{
  "n_layer": 8,
  "d_model": 320,
  "n_head": 10,
  "n_kv_head": 2,
  "head_dim": 32,
  "d_mlp": 832,
  "vocab_size": 16384,
  "activation": "swiglu",
  "norm": "rmsnorm",
  "norm_place": "pre",
  "norm_eps": 1e-06,
  "positions": "rope",
  "rope_base": 10000.0,
  "rope_fraction": 1.0,
  "qk_norm": false,
  "attn_scale": 0.177,
  "bias": "none",
  "tie_embeddings": false,
  "parallel_block": false,
  "extras": ["capped logits"],
  "init": "normal",
  "init_std_qkv": 0.0258,
  "init_std_o": 0.0258,
  "init_std_up": 0.0258,
  "init_std_down": 0.0,
  "optimizer": "soap_variant",
  "lr": 0.00429,
  "lr_mult_o": 0.938,
  "beta1": 0.95,
  "beta2": 0.98,
  "lr_head": 0.00895,
  "grad_clip": 2.0,
  "warmup_steps": 200,
  "schedule": "cos",
  "final_lr_fraction": 0.1,
  "batch_tokens": 131072,
  "seq_len": 512,
  "doc_mask": true,
  "train_tokens": 656500000,
  "steps": 5009,
  "dataset": "wikipedia_en"
}
Each number is 500 + 40 x the weight over its row's rms, rounded and kept within 0 to 999. Layers, rows and columns count from 0. Numbers have three digits each. The size before them is the row's rms in percent of the matrix's.

# layer 2 MLP gate, 832x320, rms 0.139, rows 757-786, columns 0-159
093:456405500483528479456613469516508470507475507494445473508529502499486453496525512543512514467481508516485521492491485507460528466464470497600426486453484532518524574566481520512495479508560450524497528474507517555495536512472464565555599464526488554533496531537545592528455505421545429505506503557442453505480473477503562521480538520469492538516506534514477514490558492503510456484509558471526495482458491480464534552428492462542474515522490478460597516539476586417439484588526516
118:526426513508543503563537462460498478476459502531484506519425506419450469450483517452517548542531459470433504497532542524459461470458437516456481493469501476506539524474461424528462504511484527476458568571523532537504541434518520483494507490411507545433560490539522410512547455567530525488512461609499480551562450490513516561465479437553467513508495519473531509533551486555467513482456458487509568494504468488480470513485473477538584436512494498473447492405469492490550479536547508
089:555577452488501568592528419414489446508506456408444559464567496471538467478548462489545500486476531515419463481506535455535489425510478490447430471486609517467514542500523516486487513544487528461505476464513568552462479429514487455559456537456501539498500508564531465482535524555493476501455447483480445502491520490503516462481466516510486369527478495536444538458432502585462588539464488532487521525529548472573526601514497458479525402510483448489476528489526515483465475521478475
099:553564535444513447544564501520507542488495496402596493562551540514472460483447488493522459509517500523517489528533458518549515491472496532628494445569465413520531554513540471459502482484476505449479541524453457500450503552515584479505535535490461441528543548503595499488573519544451501513540466565487503520436471573488453406465533474485493524534499523479484477537466434563507480471492573512436541482478503439516531468513493488548502561443504520607543446534538522531502500601523543
098:469467450493483526429549592576456492476450497546502419483458473525560501409448501482547480425413489525482540523510594525533491518507567471415483460479503545539492509459433492473466609533471425558462490473466515449558456452486468493459470551475603508530460518445510451523506470392519522480509519538505553523573436496504495540514494546425542490552495550483499506463511522443571488419519557511537504515464516480456467517472545496497515491481437488435505486522544532555543493477490538
115:480474513499501517498536532495459475534508472482487502532511578468534485544553483523477538533487467513461466523448552474458506469464582564570464490530497431566594529556473483479505456543462516505535472545499446460479540572496444540416514564458466448453577574498531515502515462604512455510503496450503529460504529533561449525428487524506495519460594516498504479451466529440466517471537496512454536559495411538458438517526520551605472543477497480422473486515529489547501428497506465
102:517519436497556432443499471515488483486543554424454439514489570462487478506475458492504498559592437457489475494494505475515493524543491461548586578551469462496487487513479501488461523488558540502568529443440550574467550604426542480497458534515444486462503524578598558457561480544430490524488531434539486541504436499472485509486511519538514487483477517466520517470539560550507474481420536525515490527507474489475496527521512545511508490471526509489550558482405471433552503493505457
106:549500498457529488531508514507529477421526481442450582536549561441461479470530501522502499553548522440444493473474484547514522483525487478453510534464424502517478437493455494435581549504444485475463521502472458459491526511529571535501436534482503566511499529536572511489513482469523545519500425498476439539551473516468487514527546490480517516412490544507525525424548472507501457542531497428543483454506409463570561515481471496410422517505477470457481497488406516557515529557429484
099:451581499496480373521484542555513475481444522486552538459427504457461528499534466484499440574530485529546469550486492551433507450467529445493500438525504513540488446488520429470513541494502515515475524542493438558496514511433481542495528539526537483472552492461468471516523479466449566472549472506438526530562495524468568484543558461498527506487520448528524484510473526497500441489470546418423424492567510428568397527518421460542500468487492523557532565487420482513463577453560504
094:578456457509511550467473496532556506530484472509578507458547441540414458420515494427445534515489559555489495529471506524550451459540488470476537481514490506371495540471512497519471512456478514544477432543477401497534523517488495533479568445498524492491455466500509544507466470476511576508586480534516535545488467535525496517533506531551580547519478491469475484571484466502440429559513432546550474495468433468476502395505545455478508456473545485465491509518515485504532506575560499
097:501528497438527524522545463494524446484537486416486497484528499439559607505508448482482525536480485501448505500496465509546546536494582500578543527453439437551526501539462472465450538521480515552491457570524433520417451450525466563428484508505490471498536483509457504528423504552529489499488467428425499451513523480502522441519507453522491453521551526567541554469478522533487522479520474480503515551534441585541533506492547533499545474541542470578584575516513515503503530565458431
108:493461584538471479475505547518369506478444484581474497472438626470454461533438467578492518538517485454544462471559461570492470457509570539524467524535511444503541431498462548436544498515473457465559501541514477547562455474497522512539492528528457526487455477482529537509464455469532543547472542538511506508470516504570459596442496467454516502509590523478453483405510518501468503528514517479477474519505554490506441489559511409504486488435441513530500551484517455466515512567506447
097:515462529519522468474593464499444516411491521478456453486548450552474513470496562461447438452565565511526479541506590460475492470506437539513487464511509501498504469488447508624516482510535442518473437508435533439448484515535473573499448459509467541532487437468539447495484530459519496498483509556508477438511521436507455442544454532502424517511455478497528472517481529531474465518629500591458442476515538505553550521528474464518466532506503539472518593473446476447463501523495444
094:514527493455497511537534538484514516475547516456465560543507455503498542527543481524557587531500502469485479501515450482429524514510426438500483539420543582501470469495466448456501536563502467453475477515560570510498477485517592481494599432440503487429522526538540516492424505458628394483471459493514520513474478503488492477534533606550450480527515441495485448501464438560504502560556520489532459501473473583501578518561489481583517429526549514521528477535443556501510551586500485
100:508557529524502508446516460494439478579495506451549505463479501550484508495509533544465592484496492479562495583446472495509533534452563399503542522532527506621477514557447510447535369479505497505515539538453478504474565471458437518535479399541513482521481545575463458498476452511472494522512506553536483449463454496502540462526557483437527534533528488535515465524468560495543526464488507560452470539488475483461534450523511500566502612460471467515530544491470579524467479479482496
101:530486483485525509459485494507486517513478521415525502544507584602421506507524512500530480544474546522414458463544476538552523497504423467488477535492536518444547517467536527520491508534495434472519508529513447447487497476470500424526477498575467409481499501517555528482472504485532517487521464478570428536521473505486483448504483465438551513458467501525576509459406458462485504432425458468562535497509512545549503559522468498453542555488435496530495505516527414506498484472526500
106:441523469542514448510533498470536557564523491485468552427482458480510478467559441498499571402490533505443486518487441510456502431482447524521434503494466470486567523471510482445526478483505499528463473572530489539527486542554545452457506456540483402510532462549558476490567456587593517438462448503494497494546505522470517587422539476482501587490490453514456527486524500535465448474488517440500485539513477471507486442552427474536483461541573435532505496534484505470499492491506530
098:526584499477503459525528503569483426504510454447523578421534510441474501469573484483538560461482506490500593521483486541529466472456441514518479453464511472464592531490419464491526419471466521495513477491521490496480488538482429533478518450485469545498597524526486483508517526541550565526485556453458434501475480485598534568567484398482551537491537518548494506569505487498458496490458515513491504509544477533458464458492538494594464459627451474518574507533496454507556430549481502
096:537446506452458533503477489421517478482480481445550526454546558540493516578483491453536522512443507478525448518455502437552541528506564532420475464476490532475538512519500425470442487550483525544527548524579491481479534461527507554539504461519522563608451534497532553492470467504583478542484508453495516528490457483466502442448507523464493512446479465508601508531504460461499553477462486490485551592453537477551582464522437569548491481583536543494553493549529555524486526539455556
100:488491470493473574477500512527559534500454469514455512485520492537595468493487537556435512461486531544501479516506524501497570476523455545515525506473521538518435507593490547455451480473334520517526506514458465559513464502548517500494475494536441532608448459446515587524551392519500467439489478524498465440564458480511453498499511500534523436506447495412492474470524497502551513503487564499516469525508598476426506429577527495481542496511509472548448534556411463469491505511528541
094:544571527513442473493513499465528501487483473493538441550520506466475441477539506479518493478465507479474545471548440496581500524481518529505526510429527462471470402518465528519528563444556466424533489440519511612506515485502593510526557572516535449499507445524532549481518520457514474499568530484494523508470562428515523527505508481437502423542557526516546503454488516499449590501425509567500475500507484451508405437487477496474510480543463481533564486568529476461518510462511476
094:495451536432451481506548478456523531473489512460555535486570530487487506543531516537466592444477471408489456442481520478455477539500493516552495511501544533518489511532488486552499524465522484496461498506519433537506456493568512491516453553510526511462498461413504442523518549425417525510468516512475571474523527515521472489478506493517401504642546515547522505494473519459529545504540495525527461538546523521618470431494555490532522502474437510486500462524641463483459406544508531
090:478523449518515470566548499531523567565413499472463499567449521491504473570479474466428484457543540492520496486574477566495560473511514449477556558467547597501537447498487477480478449481483463469509539495572521489478524463430504529477484466531508541468483519513505509516516462453495481493518570402442504460509516454553567526528531550496558510538535491500466500496551579444574467480540463512468461511490559458511424550458553501527487526441495511517550518523504536442555479494463501
100:543480449491489499501582508451502522471530478476515535481486451447433499485392505553427516455475471523444495480448556479430503535499529474566433489512482584519561504470516473543483562439570575466500527531485559569487484586515459519483481392505507541458576459526501512569465454473557474542462447532456527568546496452479508507498549534507435571473564506535459479467480510514459477493489515500489507533557480516508510589512472577514513478485472522495457435517357605532545519457553525
098:497528499452473507461537526485529427532496489451460518505490483508411505516522591537525525517539498518496477516483531466435485481558502500430461445478496495537523521509522590487569427497469572493507474537470526443477503530492527565551528473519515503471569536474501484521531472529472485472492548494562483438451432530533441527497539539435477442474484457600494530517551535539564465488507544470467449531542468495464490485514577485492530496492483486481477595522518463602462456516503462
104:461492530524559474529566417521500393524516468404555512591522526479528539535480519432476507486486545520531531521480472454508455458426564488530575461514481493478534511484536487469488516565490523496483501565450499486558510528536472499519492500557536509504559495460437500484568537477473428430526561545537480479495468480424504473425481542434510506517511459530453508494476477412529532539531459498524493474550533547502560563553457545514461503564506493485420524520488516477466498453514515
097:513567480425441503520505531510536480490462513523455478469485486560463592473455444467489519515479537573468441484492450465550547483535454560547428471550435508493490433509487453419448522521490529465484478482474541534529523509461529498382468478485428465491467513467448462501460472538515574543481493479506516451484452499549587586467545524463449427531570468500562464497495508522483511428497535472517472500548501496481538499499469528441460440466489543548492565511527514531557532506485533
099:448504493478502556439499494490533546503519529473521541475505519521479549491548471501579538535513563485497503477444500541500507505515458415538512484524539471515511511517448462553463542414487493522408475552512434535548433587545518459489569476527497602523533508453422513541551479537479484497477505538515461442528516507467521489490508512542600469470552531598458487477402559514501484494461504511587425529513456528466519466484470542502538509493463463483487490532511590567471524497524477
105:477461459518454507544410473515529477536468435567499478462508541538518546513518524504457547546478549493512437467531487489519536522491494514434488552533438504551553550470456492490475500554506524457473483510454512516509517521567512448513554373376463514485494505509443483448508475496510567446545501506449566497515534552499431552493548539448523474449468552515447517532488511587513505465577521528522508487474482475439517456515521500489526489497449452514495439553515520475507499499485454
106:496477480528548465461498502461501511474645417556457550478575541411518534436484445567475531506492475492585504470490503553437575505406539507509500496530440475499528466585568477587513422495496484510478468567587512463554507451540574487491493506502494512468473530518499580506489501455467521533496445490536515531449507478471478430523513522501542460512473418508493515513534568430504454511487451508536488491533448448511519515482506450507495506559471420547546491539504519519516569458571583
# layer 2 MLP up, 832x320, rms 0.138, rows 757-785, columns 0-159
103:514550522507528372560460521531448446465458434452478530500540552520575497432531479505511542559501479553525538453482421539473477517540516495478586502440522503521559484481554528483560441574471437511469423498584458463450515404460464499494469506473505505516524463473499530462510473469482526447425527517520434499426500525515426530502497482551539455475440475494520483561550456562542532481492517477457429492460474522549472513495482544542518524536482476483453511476556524428556509517536455
107:524513549518526544442466508544573523465487520492465498465520514497493520607489492461593483488477564520541491522501469474527470441497509473523530543502498543534425538489556547475527486538471507551455570508525519524538472484500482475463529502479474440512438458502570529502475539515423464542501494454507529419487472554512473422495512509481526443453539490567461534515469585557502484496562536506519493531484530527572541432504558506573529607451508478586491504517495480491460534541520509
085:444476541502528492510592510584554461524455565508555447505499551503493514520493552478423475441542546463543548506475490536523502514566482531496558594473468552515489500450505554486462478411531547349472492527483465536511532568540548488517528456475516502478477528585502488526437443469479541549561547456530572509478512518434465483500567434506533523548452502463491469534498559431530455484483556569450468456500468470443483506508541526503483507459491529502463511520448551568510471477524555
093:567586495486549540492450476505413480468500476484510483576484508484517572482473516519536495541466473482450532525529456493567510449537520557526570466493492446524517511542573418472522509546576532434455499513554472526492468515441515460504508438431495525396471474535565526536563538530469553520491508545551510509477498520532528462459562440503529508471509523565484491453549551480557490509553549521424594483516469481391550447535451553524504487435562473509564452514522502471500504520435508
105:503508553524495564513490451421545462452528464514531487523506400542516478527568463475480534458474573458549562486537542499502507536532494468506490509594480522495535476528432540513484514482549453431566467462537567463519413472514546535470548546498554499519532541419436499478510536500473459452505543496437503504533483518470526555526482473505513471509416444494511482503488550455485487545484599506579502556439523455530470470561434458585510438430479546488480497497528559463433505477497544
117:504468473546517551431533533531520539504491506541556482470463486576537506475463523454565510480481479533531499466532499550498552514483483459502562536523482522443444456469547526463495538468532464538508488515574504539495484470495573389587463524497517527552518527459473458540503521442474533474527509509555498526560452485459523454525555523427552530480414502517506548444472485562525534518539489498513438476460553525567453404450472513402522508502488525552526491444504521519476545485491488
098:499482533486538466438578486523515450436517522471515514509460526500516509493502484468482461486483491494513462508539522546464562516579485610489541425442475525451583563498563502437509512494495469514525477418535517494546481515468540476423451487576484506454528500527543498519483562502540484541587505470527572492546491517538464464537472394493442486508481473411538503425484525491494503522483519445511406459502504406437503539456482549505490481461477532535536509580520535538494534550571543
108:495567449461474504475534489500526557590527490418517493548507550561533500440419539456482527489556464551516469454430535432561545500535484605484519459500455492544528468527494530567502489484487521564489447461514448522451443509548502475449549536439453546512479422494423493512518486483517488494509506428541529444435498469459494490544540427478475510564499516439467538489486505571524479506461424477456482480530427498428522558515477484499482490531550495442526476464490473526518543428502488
097:479522502581590517554496472458511515518490558491528560511483533496487439426500538461526488507457465449532508513415525468498476579550455477462496520436492534443546496526508557564505534496466537455518500508542478438544534478479552475501517533508482510571462499486494473545506493512467427533479494606486474544453503529427518521444513540517471409484483515554506501561451549535487470511487486520436496546452461481461558507463514515506538514515491491520586455457541487520442511457434474
096:546497480567503495464493497478475478588535502455529515535494445548513461488564519517446592515552511499510460486463546503476503480471476477478556493519477564521546483577447524531479454490523452484514436515495484498544497495511526551510529447538504526449461510532572526460479492506515481485444516552478494501440504500569471519468556518406496519499394585521483581503502464585487486560453555513439488537498451494524528488403447516514493514482500481490475539453519505548514483507499505
099:550459587463493438491523504533479485496467518546511471614434474566449558471539513489467583487550461491519578466523543533490410606494479566522458482504543529423489500470515525565410530490545508574503510511521447446522534482539513431483451458516462474443566444535467452568475495513506461485520472546500547465445518512414575586418457490528465534470486563490529579480544461571473518525479530522547495467473471527507550516468492524530467501489487467485471465556502476529472474477464508
109:441484497509473441483526522507516495400451472509449463518484524542488483516548471502502484465528501468555484539524484497470556564614497570543487495540521484479497498518521497494533461529509490468526444508540482523455471509515468476491546579497505548494478495494550476418525476561545485515530472485547447557486516604582469588487424458531463468484406518452591500507490537497575354498459482494498515507536499540556463501501573483477556556546480515556555452481519517503565473548498495
102:525484513516588508486536423478539461458490485569536493488448392524546454517477462520517496408593545485485626525465485444516426502577489493455476511482504465547480527478561565508507477546478546556580460460544549488555513522491526548503476533565518547532459467506413548496503547441487476480560512483539552486511518491539580501435545491548448413501462506475444492548428463461549533406524499476537456480529539534508556508477517500524442507491464482479451551570472460420532536489486504
108:462502460496567445490480516559465558564512496472560591515514536464526485472475463528465539517557536524515478542548540475507471475485522505474556574423453538488542480499427492498511447493508448514475441445515479525536485537474630512546512548500502441503487497442532443490507472479477473409477449494563429477483500424451448480469519476536471530492496532448527546475467469522526475472475506520574494476508567593445587518527488438528484533503552489466492445524518529497522503456475494
095:495535480472511519454490526518581587455547453460500466500462539486535496568514456492478487540488498497461506489487500542572536471597500566462498520533546467480516522477471488523504515523485439497456509473545497467514506522449495445382474596445531493492505521495525555466489544530459524535500475462474547525518530538440462512457502466499534512454507495439526521516446493467497470468500535445485505519579509523509516532515510561415496491473497498511452507494537444435489498455448510
108:604538505499481480508553483474450463448573502484502516490507471534514473595425473463516499572569434512428517449458511419462475457532433503451474506547534500500473524547530470480546533504485516561437575442554578575541477452461473565475483470502465520494496511502463471492493469481511525538452519568480580544503520475494482452521544485492466493571456474512464465569531505573589466454509488501426398478496476471529482487505547505607501448507537507476435455487447577486545556518499446
106:528480415508445511514539557485460475481506498462516512581484446492473498501515567507530522615475508526523544537513523527521489525476588481531534476465516595560443512488467502465562509534497446587454504513511518547486500478474491490474496609488482457559422499480500578537459498451442519548399460569530510520534514489448539441549445527563561379502544518489498460546505483491572497472534500567460510468447424526487495559448522540470517532448418493453511513503481405519503559577541432
107:481518546544519509480482470530502538580528550480494490535484452525569527476554461477562480536504482572447539529512490473479513498453418510429511479476483499437477594483530505491546467532513538531530523468490447456549487547465450510515510530521477427492529488502511479498566475495530531467598494547474462540469464576582479495525539446452450568491416515461469571460530494491540453546456449466539546441517545481536485561430466521512468535487589514460543468526501502456523492580494529
090:491526505483528443566556481550473498528564506388486538549561445549526529538471483478549534493422478398538474527516487485542506466512448451476501492467440499478529537510460504471514494521565494574451508502478501403465463429571538543496489450468431513546498494533441512497513506467536532504409518455487542561534493486495523541486490548449497518468523518546557510496435556448515486506535496527515448532480486514515505498549523572493574532475528477570470521432524507567461445515526464
096:487511476472470504520487485576489528560440517494554553500523572466516520565520478440491449530535534479512524584454456544515430474426437471524510477462506486510554466469443518528512530451520526504558464515456542418456468452452502418518451457466484543518483512486551506425510494477463486567491478494565538526475495490502568463472527494465571572468513483527490556562507458500502509544482566431436436518495496500469475473579474480465483482506496509504420570548478486526571515564506502
100:563524548485453523476484546525447507556492548545493552559489493414449486491527524410445493490562558476469549507541478512521560508493467515522557542490510579517479464495450585534463521516383488527505519526519510566489501463505504458557562505467451488538490457532466545556512557537434476460500515415498470463444536457545449498544461471438476512413493463470443493480497479467506447521500509433555544519529449486461463469477475501524539514448477455391478543442505551440446459511478541
113:524495464511575542478498530550477513564570554476558449509495470448563439480556586504514491501554540451539521536464464536582477480496547519516507579433487524512515489512514524562461474531495560506498498557515492509431490525473514481498526487498535562481577517464445472515587458546485499494438492524506485505516410454499506527566558625495529551464521497520490467502457514482473459500551462522546529463502475444572499508402393525431519484508495491536497422466485474443478507432520577
100:491450585520489550516465522470449418505571540504530462421506487511447578444562535521442451504507482530494476456470566450532505490518496562588453469469446459492535498518531558566456515482504542541473499523465480469497474525513480546483468528491477546471500538506504435443497554553467538581505490501511507621488492521475454507463478458495549516430514448558510503513445448569501456558492462545534527504496351444494574506495450507513522508520436531525510484533443548491542502545468464
104:527407557525455488461537479542470452531551439513515522442545433471463447504575487463517467480435505515492502528506507500445527499498470503551507507447522436515396477493506446632517457477559501561566436529505506539443558478543546478619459525532494528461495532455494476532511494531492569434532533592482522533515538478455473486492569516497417513472461517433514554479504523493578545490506566512459450468532485514571459526543578467468511577512500543427489497525540511478437525527474484
095:551500520473492491422487503514505497589437520413534538494557491498495488421450461424509472494502448503505503456471573489527517552505535483504503521479508379543556550479506485618543463533532566531527604520468507431421508477521546490425516502462527477487524495561429507468417526460445475463509511536510518499443537512487473489540521462496521445508489522555470534520535436513579432530475461443464445476513497554580565539565498527510512486494570469485497522492486531499468453489480491
097:457498502569553485448508471468499459492494562487532475519473495504485500468485532523511605517501504453526551516500461559517528518526480464576472537551499456535445464574485493532453482524543498463476560462477474587458429525368465507519555500574515480503621465490541514473428514472493437471445506541518445500459552436491449496513564539484539523511498507489468427622467494449491488525528437491442486501479521536518469503493444500526531468490484458487472464452432557463579488421456450
097:544500542532537470503446506490496559478545442487518480427544549461500591580496445490556531588543593515460528459465499444509534501468475503554522515512448498413506540500514534544506557532588545620456533552455483467490490431552496532507532447482483502402540500498527506524565559509518516569576485480405481525517453540533550517496489469488433475491520502550551503520492503553555534489577483509473475450441468518527543467473451493468486523551506475409476513503525467447454531552543395
103:474485505499497510465538486547451512476527543498493496525548590540472453452429486453484622472510480491492459510525479458447452550519498527441548524498476472496492560525464472463554512475534564587421541479556476546458456541473514544537478505531498543516490482484550543579569444515480525530464511496493599553487514466482475507518474500448390446566550501578519555555487451588570522493543519471520507536554577450500450504515497568493506482513485466482461511495446476544444484472511538
098:558518473439522499495467486548535468544503486528497469457508522490409533478502483512471489512601492558502509531522550488501504456540545513519546481510529463568490480492514514524474532486465509569534453503516518465526468526451489565456469497523442560568493599423509596514532487536457435548429502546492533399482421463486554521419539469435526517524474535456508478574468470465553498443518489457501478573451609510487510492561489463467508472488515501433530489441522499503461520542504584
# layer 2 MLP down (transposed), 832x320, rms 0.126, rows 757-785, columns 0-159
100:519542483404458498489466523458489476548517487529498510461510541461466497515428558474501443489550494420481482522491530517499548488465469520480498451452470518457501516542540524505496503523496556515508551443490577521584464502536501459543529474508474497512531525462484491506554509494497474469594496557521559512464490470473502467460517372477475453521506545514521479520434588511526493502507480557491429536462498440391460548477449481517500479519482533476465532462484569535425456529480538
094:507490486503503519471501512439499537460458489499450502511557497472434484562506525539499557519470474489529503494548497449499514515563496504561461482406476553474453521446518484485532543505480558504505499476442527519484498493520473489548488476504552482531476531568511530480512458455438481539494543546534506553525505486503529490519505473468492417481519422602496447520410512446467442447466530470417485537457503519565477555517557517463537486460477472460482447405539492428445490545494456
092:432492562507532478442494503521522468476529551514469471528490510519450500527487534437515519412513531431496554482525463476527527546542547517411528496433450511482450613518512517563484532533494471453436528451500493462536526526520507563494509492479432445525561450550541479453507516467509419515452523427523561549504535520538558530531494489521538533531506433531504471581508504498530483426522452517462442517524502500468534502459530498438427590546534486553538484481455491492507582484512529
098:478531520479529508498414493477518492494416494434471458561528582494514517448485535462543539526557474471489493507526480491506536424452521535651520443520442468483463537557548537580493483482486514542503468522521492511437447462518468559518480389514480546422480526547577555514492513517439635557559528540384522543484498600531495459487558503506510517512511531484523447474543484461502506490598478516502469486497532533519461470493495530532500457446503493508565515558533473478450470478545487
101:524525467497515416482574509479499494566473498542544525506464557472596535533504571462431525516559480499517511513505510500475482483439483490536582439451524457484422478461590534498554466496459503469478533496523510556440547545489499521462494425500427491472519513569516499589474547458485545506507399472511463483548447470504507483485518535570492542501541517468542486449514467484530501517545498460369498544485496489463549520531493564442496537559505487477555496499456475522606572453510533
103:484457527567429456474537537482515447531507498522512459499450433423509501513497499513561466552500539528527474591465526430452465538467507535463555518518465508490507565518493558480543545487493438489477498465431463461516496529407565529494504529479504469497412485413489493529507537465520549455566571475415443545509461504513556446516554500495470507424585401513470533465530491477531489540507470585518522440465490465532546465529483512521503473482521468457504563468475558502478468504508484
099:526599503476482457517555500504503520460489523503500490511494576446566521523455459453499485470427502471511502493529502575488476515506420561604569479537481511487542429456571544448480482478482451487517523506517518445522494505535536429460503493552492476530492568397532516494470567504498534449486568476502534467464535532532520503489490544486474514506528501467561479443500531418444509491478495407487536516477507512553513511476429483497520547423550472499502489485505529454566474580503553
107:475513557473467518503477496518489509463538528480457488465482527524550475416424552539428538437498492467476574554505494477557520505551446513496431487515439548533513496579512563490574525557399499552478490532482497467497487471477459514476481529532533497454498508552483484461534484376509541548454447421527503538532460535445438527513431454420491474482532499471493571470559534514581566407509532508509477449492482435461527484475486510445455480518513535476499571522495551530458533506513459
093:534573490494504494491453492472492420461482498471557506489485513562544536482586413552509532471509503511471433440541484481509482423482485465457556490497525540470527527470528488516492463425512440524476522505508509522546469530451459448518463425484483445549515511449537452530486502437485553498477494481490493512535513526475544500537463446500518490529565489558525626453450557527488535504548508516494448481522578492471489488599439535495556433429470598554463592526618459444492459524554580
097:497503534494518476515504563523486521468464566619515526540498446504553524554475461535488431541538498419547502545536471514544553480449576480581499465498561519530499452427526466458523511528479545445546538476511580448462505510518447570537519521458456538552480489541392460541516467531514488517520499486502487460544462490439473440467479522468509463491556486523514476477521506518545530482474506534432530437490560588513535563519484462582526566529546490552539500518538541448493535495489534
102:532531564479599427552481512498462499496510533533547495518501448463474438556521477487503495504558548565527487473506495537519484554526463455490419493465524473385491496517393517511539548481441452518530511544508500504463548498538553514477458558466442511488493541473537390518456486480573493565519506497507501559542526515421452481580488492512521561517471469484440490510462480511526524502472502485502484534553534501501462567477468519545510521475470455521532488571519448525460475520391507
093:539478557493495517488492577478517510431447499418489509415499545449494454431485589493447587482480528506444485484505461503488429438514481524605565449470467425532442445507480510532504459509498483489492559456552507476545463508511461503510545407494484575534504448550522412587494433417508503545474500518494434524430480519561493475504509415567506521517529540502517529474538509574467546558515491462532438503515433453567541479489520471528492520476516566486513552517502507510525519515533539
100:528495496444366493480502429531467504568545472496480483477497461414466504480463557486543472490451565515476493509460450529546497462502523509515457504532538550472509461550555393547529446446506494497466458460449495478454504478463458503497503520529508505519530488503536467413523427505534492462496472480469460541524507505460399530498498542530560558495577495523541580471543552531497470531529480608529556512493427456558435472535495535466523546522553443493517459517525522528496511516506466
106:487504480474427538499524480469564436419538489523517489548512470541486467461481466496525463391413535491504513521489482518598460575563500477495483456556504472480485483528566542537486450470496579500501563524513450499386532438501405505544513503536502552542506484499484549533582573533459583546500532481514483496487520571558486511483482467462540493533549517516459545557497511518567563454462481505499459485500512400561428530470525572451485569502462471512470501487526498489481457541564521
104:528480481489487518585484503502501528527469477559445523508508459481491507487520542553485489499550492503520479460477497486495577532484438524471455501471494542524552439532557493481470458506500438502436521502563521504479480499517500491425558467516455539410498455418468485495504500527562481546495500493531579529447485434481536511484516475517486513458519507481530491558439478476479454437488568570504409516502392519463499560391526491532448511483536488480526530510479451533420496474548492
100:557502494550541468550457521468461516440519595476482493510525455539445529537512537477527508523522465554396529509513567451516468499524457538485521473554555411516514520579507547500550569532549537450481541493586444515417456486480483407581491453523431437477469503493531517400467507558439502546528519465584597481495493475501474540475501483485515491538479553529524486507480474473466505507509497560464487506440445462568488498495480485556491460505528502475476465491547507559494492490451477
092:536450468474514527525546543489532550485529525479527483481494560456574533429520495472501525446482525496506510562508474435496473466532480494431439541547463444497483489513538547420536561471525564555491419472453439551436531516489497472455481572456472485474459429526512546530505452494530503545489451562506428509495560511423544467460572511503511498514504493535538507492484486557507420483512557448511483503500470457471401542439447469558475535537459460528500430482420531442446517492466456
106:478535516573399512526514481538514485519478552476508536549525579551558561551523485480526497488519516485557545481482496553466476482468481534454562523433470488474466544521429435514502544497477516423468479505529488444521554483452555491480503507508542527477535520557487485533495482571628464451528477444540521529477441522497429492464439515498476409503447534502508513552481502415536466494496476505533494470491550569574563493530526492528559467477520535584601487485482539500550516535553553
099:540486542496474515474432518545493472445503591491531561488500507546532526524506514506493527397492384545428448481521419517460516491471453504519511461455472507494412495486416499443520442489512432464520468546530558412491460490481468466488515547573477572482545479528527485453490481578495492467514544508588539510503503449489497566472518518511459500491458567426464494495523458530474579477530469556518507471521422496518483545593456559495556488520541541467515520502556486533468450551485489
100:539435490484555489489459505524459518518498551482431495514404447511550460510534477517469588453454544472531500480476475486549489538479472502505477493498502501503492497494480551519501530463492487455571525443471509510495548519528506538493485492479554540532494489560519583518511530562483509470551505485491444468552533506499514436505550497475474411459405574497484484540467543483495543522500470500519446495541510474532426483451597495532469449455479453590553527412502461432479486504415486
103:516491531494415504447435496548485474489428512490480508547477486507485484482437520489431554486495493485503609440535544608462534431482472494508477509502488503482466507527550593527445525551534491514523515504510476582474521522558493553479483515568464492512415528609397463512460565528544497495481500505510457472499536524568496547557449533480495479467486492507497493548488540428480458564447472464495492594439432534476471542444492455502524516436486553491475493486505510488472473460521495
114:455452472432485498528489513443446523481497586484490496476476487546524371593540561457509490596512484534480493494484474519512535452544499487520468487415469540531459573506577513494538563498482524504486561552498570529438509482461488430582506467459580516509483554543453529522528480399506501428506503464523510521541505439427513537533537516498531475459482448450492496505528438473451586547484448544541462523490483481469495477449473523443502530530458461452532516468514562472518517429487559
098:500473403482457456483509470452505587456469504512462517542486505462484470568449443478487499491517519432522524569514437511471495509499478433471545574516535489497441529539515500496479452448529465486534508523475446558511502472469513469569504477472511485506515468549522566485458480472498591489437457511507469385549474535479598533564549534542449476498532550453513537520506502488534603503531465447486547525479578599462479459479513503461504515482487497491475471542582480498497523473520515
101:459545480480537460480505486498456458462427565474505477522490402481513516450484424504425519537508386507505481543489521547410517509468478479508510459476392532474477596541451497493460526481476504456452479456487480495478505497501466491435576410558514442482462533502545520499454539529501415518586500556485528524519447466587463480494482508497483480554448519522482450553481486517457406487543452573480463486500492434527518478501514540530514463398407517475515507458466560489522566496501522
102:492485568496547537484518510430469449450451528531588489455541530498612474478483513516492479472516565475508515499497485461491446525510458513521482545490479551436540425469504419522521532496472528499457459513490510526539574433481422525533450496473456509540509511510539478461534533562504499483505441481515531465496526518559532460495444520565553439538441493533429476490507531445474467512453467429527531515402490482499588520414477489418429500555497492470507496523520564495530557538564476
100:515513520449484546479463499526496508536522543455509510515482454566490517454523540537515538501563459561512506477508525513553507486506508492578514483487511505473520532445491501523498473574540528517564500516461502478480495472447457519433470534446500581561477521470483489454503472490473483589521522493526558477540517558585492536512455456422531595482528493550594482492519445490418477468598524448510460498434574538470449473498551391471520530525530512531504433457459513579458493486580516
102:501528578604522450479511536464413514456483483488581491546472497461445579494486460478504447485476531463440536497507516534528511485422444576502506505459530532423523571522498549457471626543515469507451496455481531482485482504527542524437534545482485446439521484583485506487599464431440539531532496507506542531474505556472572437511539546487489446545523582572543488505516471522480491487532548491510477460528487480511574487497460515483394457493493468494522548404520477465431530587497444
100:598485490416489506475449466458494529527491518483460490478503498452438509554534489457471470522525558433539484425446520431495599531522470547567488541468531461466507487491503413551478452524505487488474449542539508470440500553544551464462483473460535542534472554531495454532498530502512476531504525490548526469521551457471494468497513492472516494468534510503493449537512577433485478554478460440451453476419449552489511539496487507497425536473507487591486436445528528485554459452541556
103:514484488579472484458484504514533482489555528468511523507501455424512487509481470538569500539501551510529507444542520499543532379470521511489533477465514535505534432494492498552482469416436475504462466484476457544508508519478416481547492534534468473501526504496484532511522469493486402529430449559466451478518409453476544501455496464611464518489468508476424494525528531448500496463448480487451404542579524595568489468495496472472513542556536501480512481380562525492486446453489463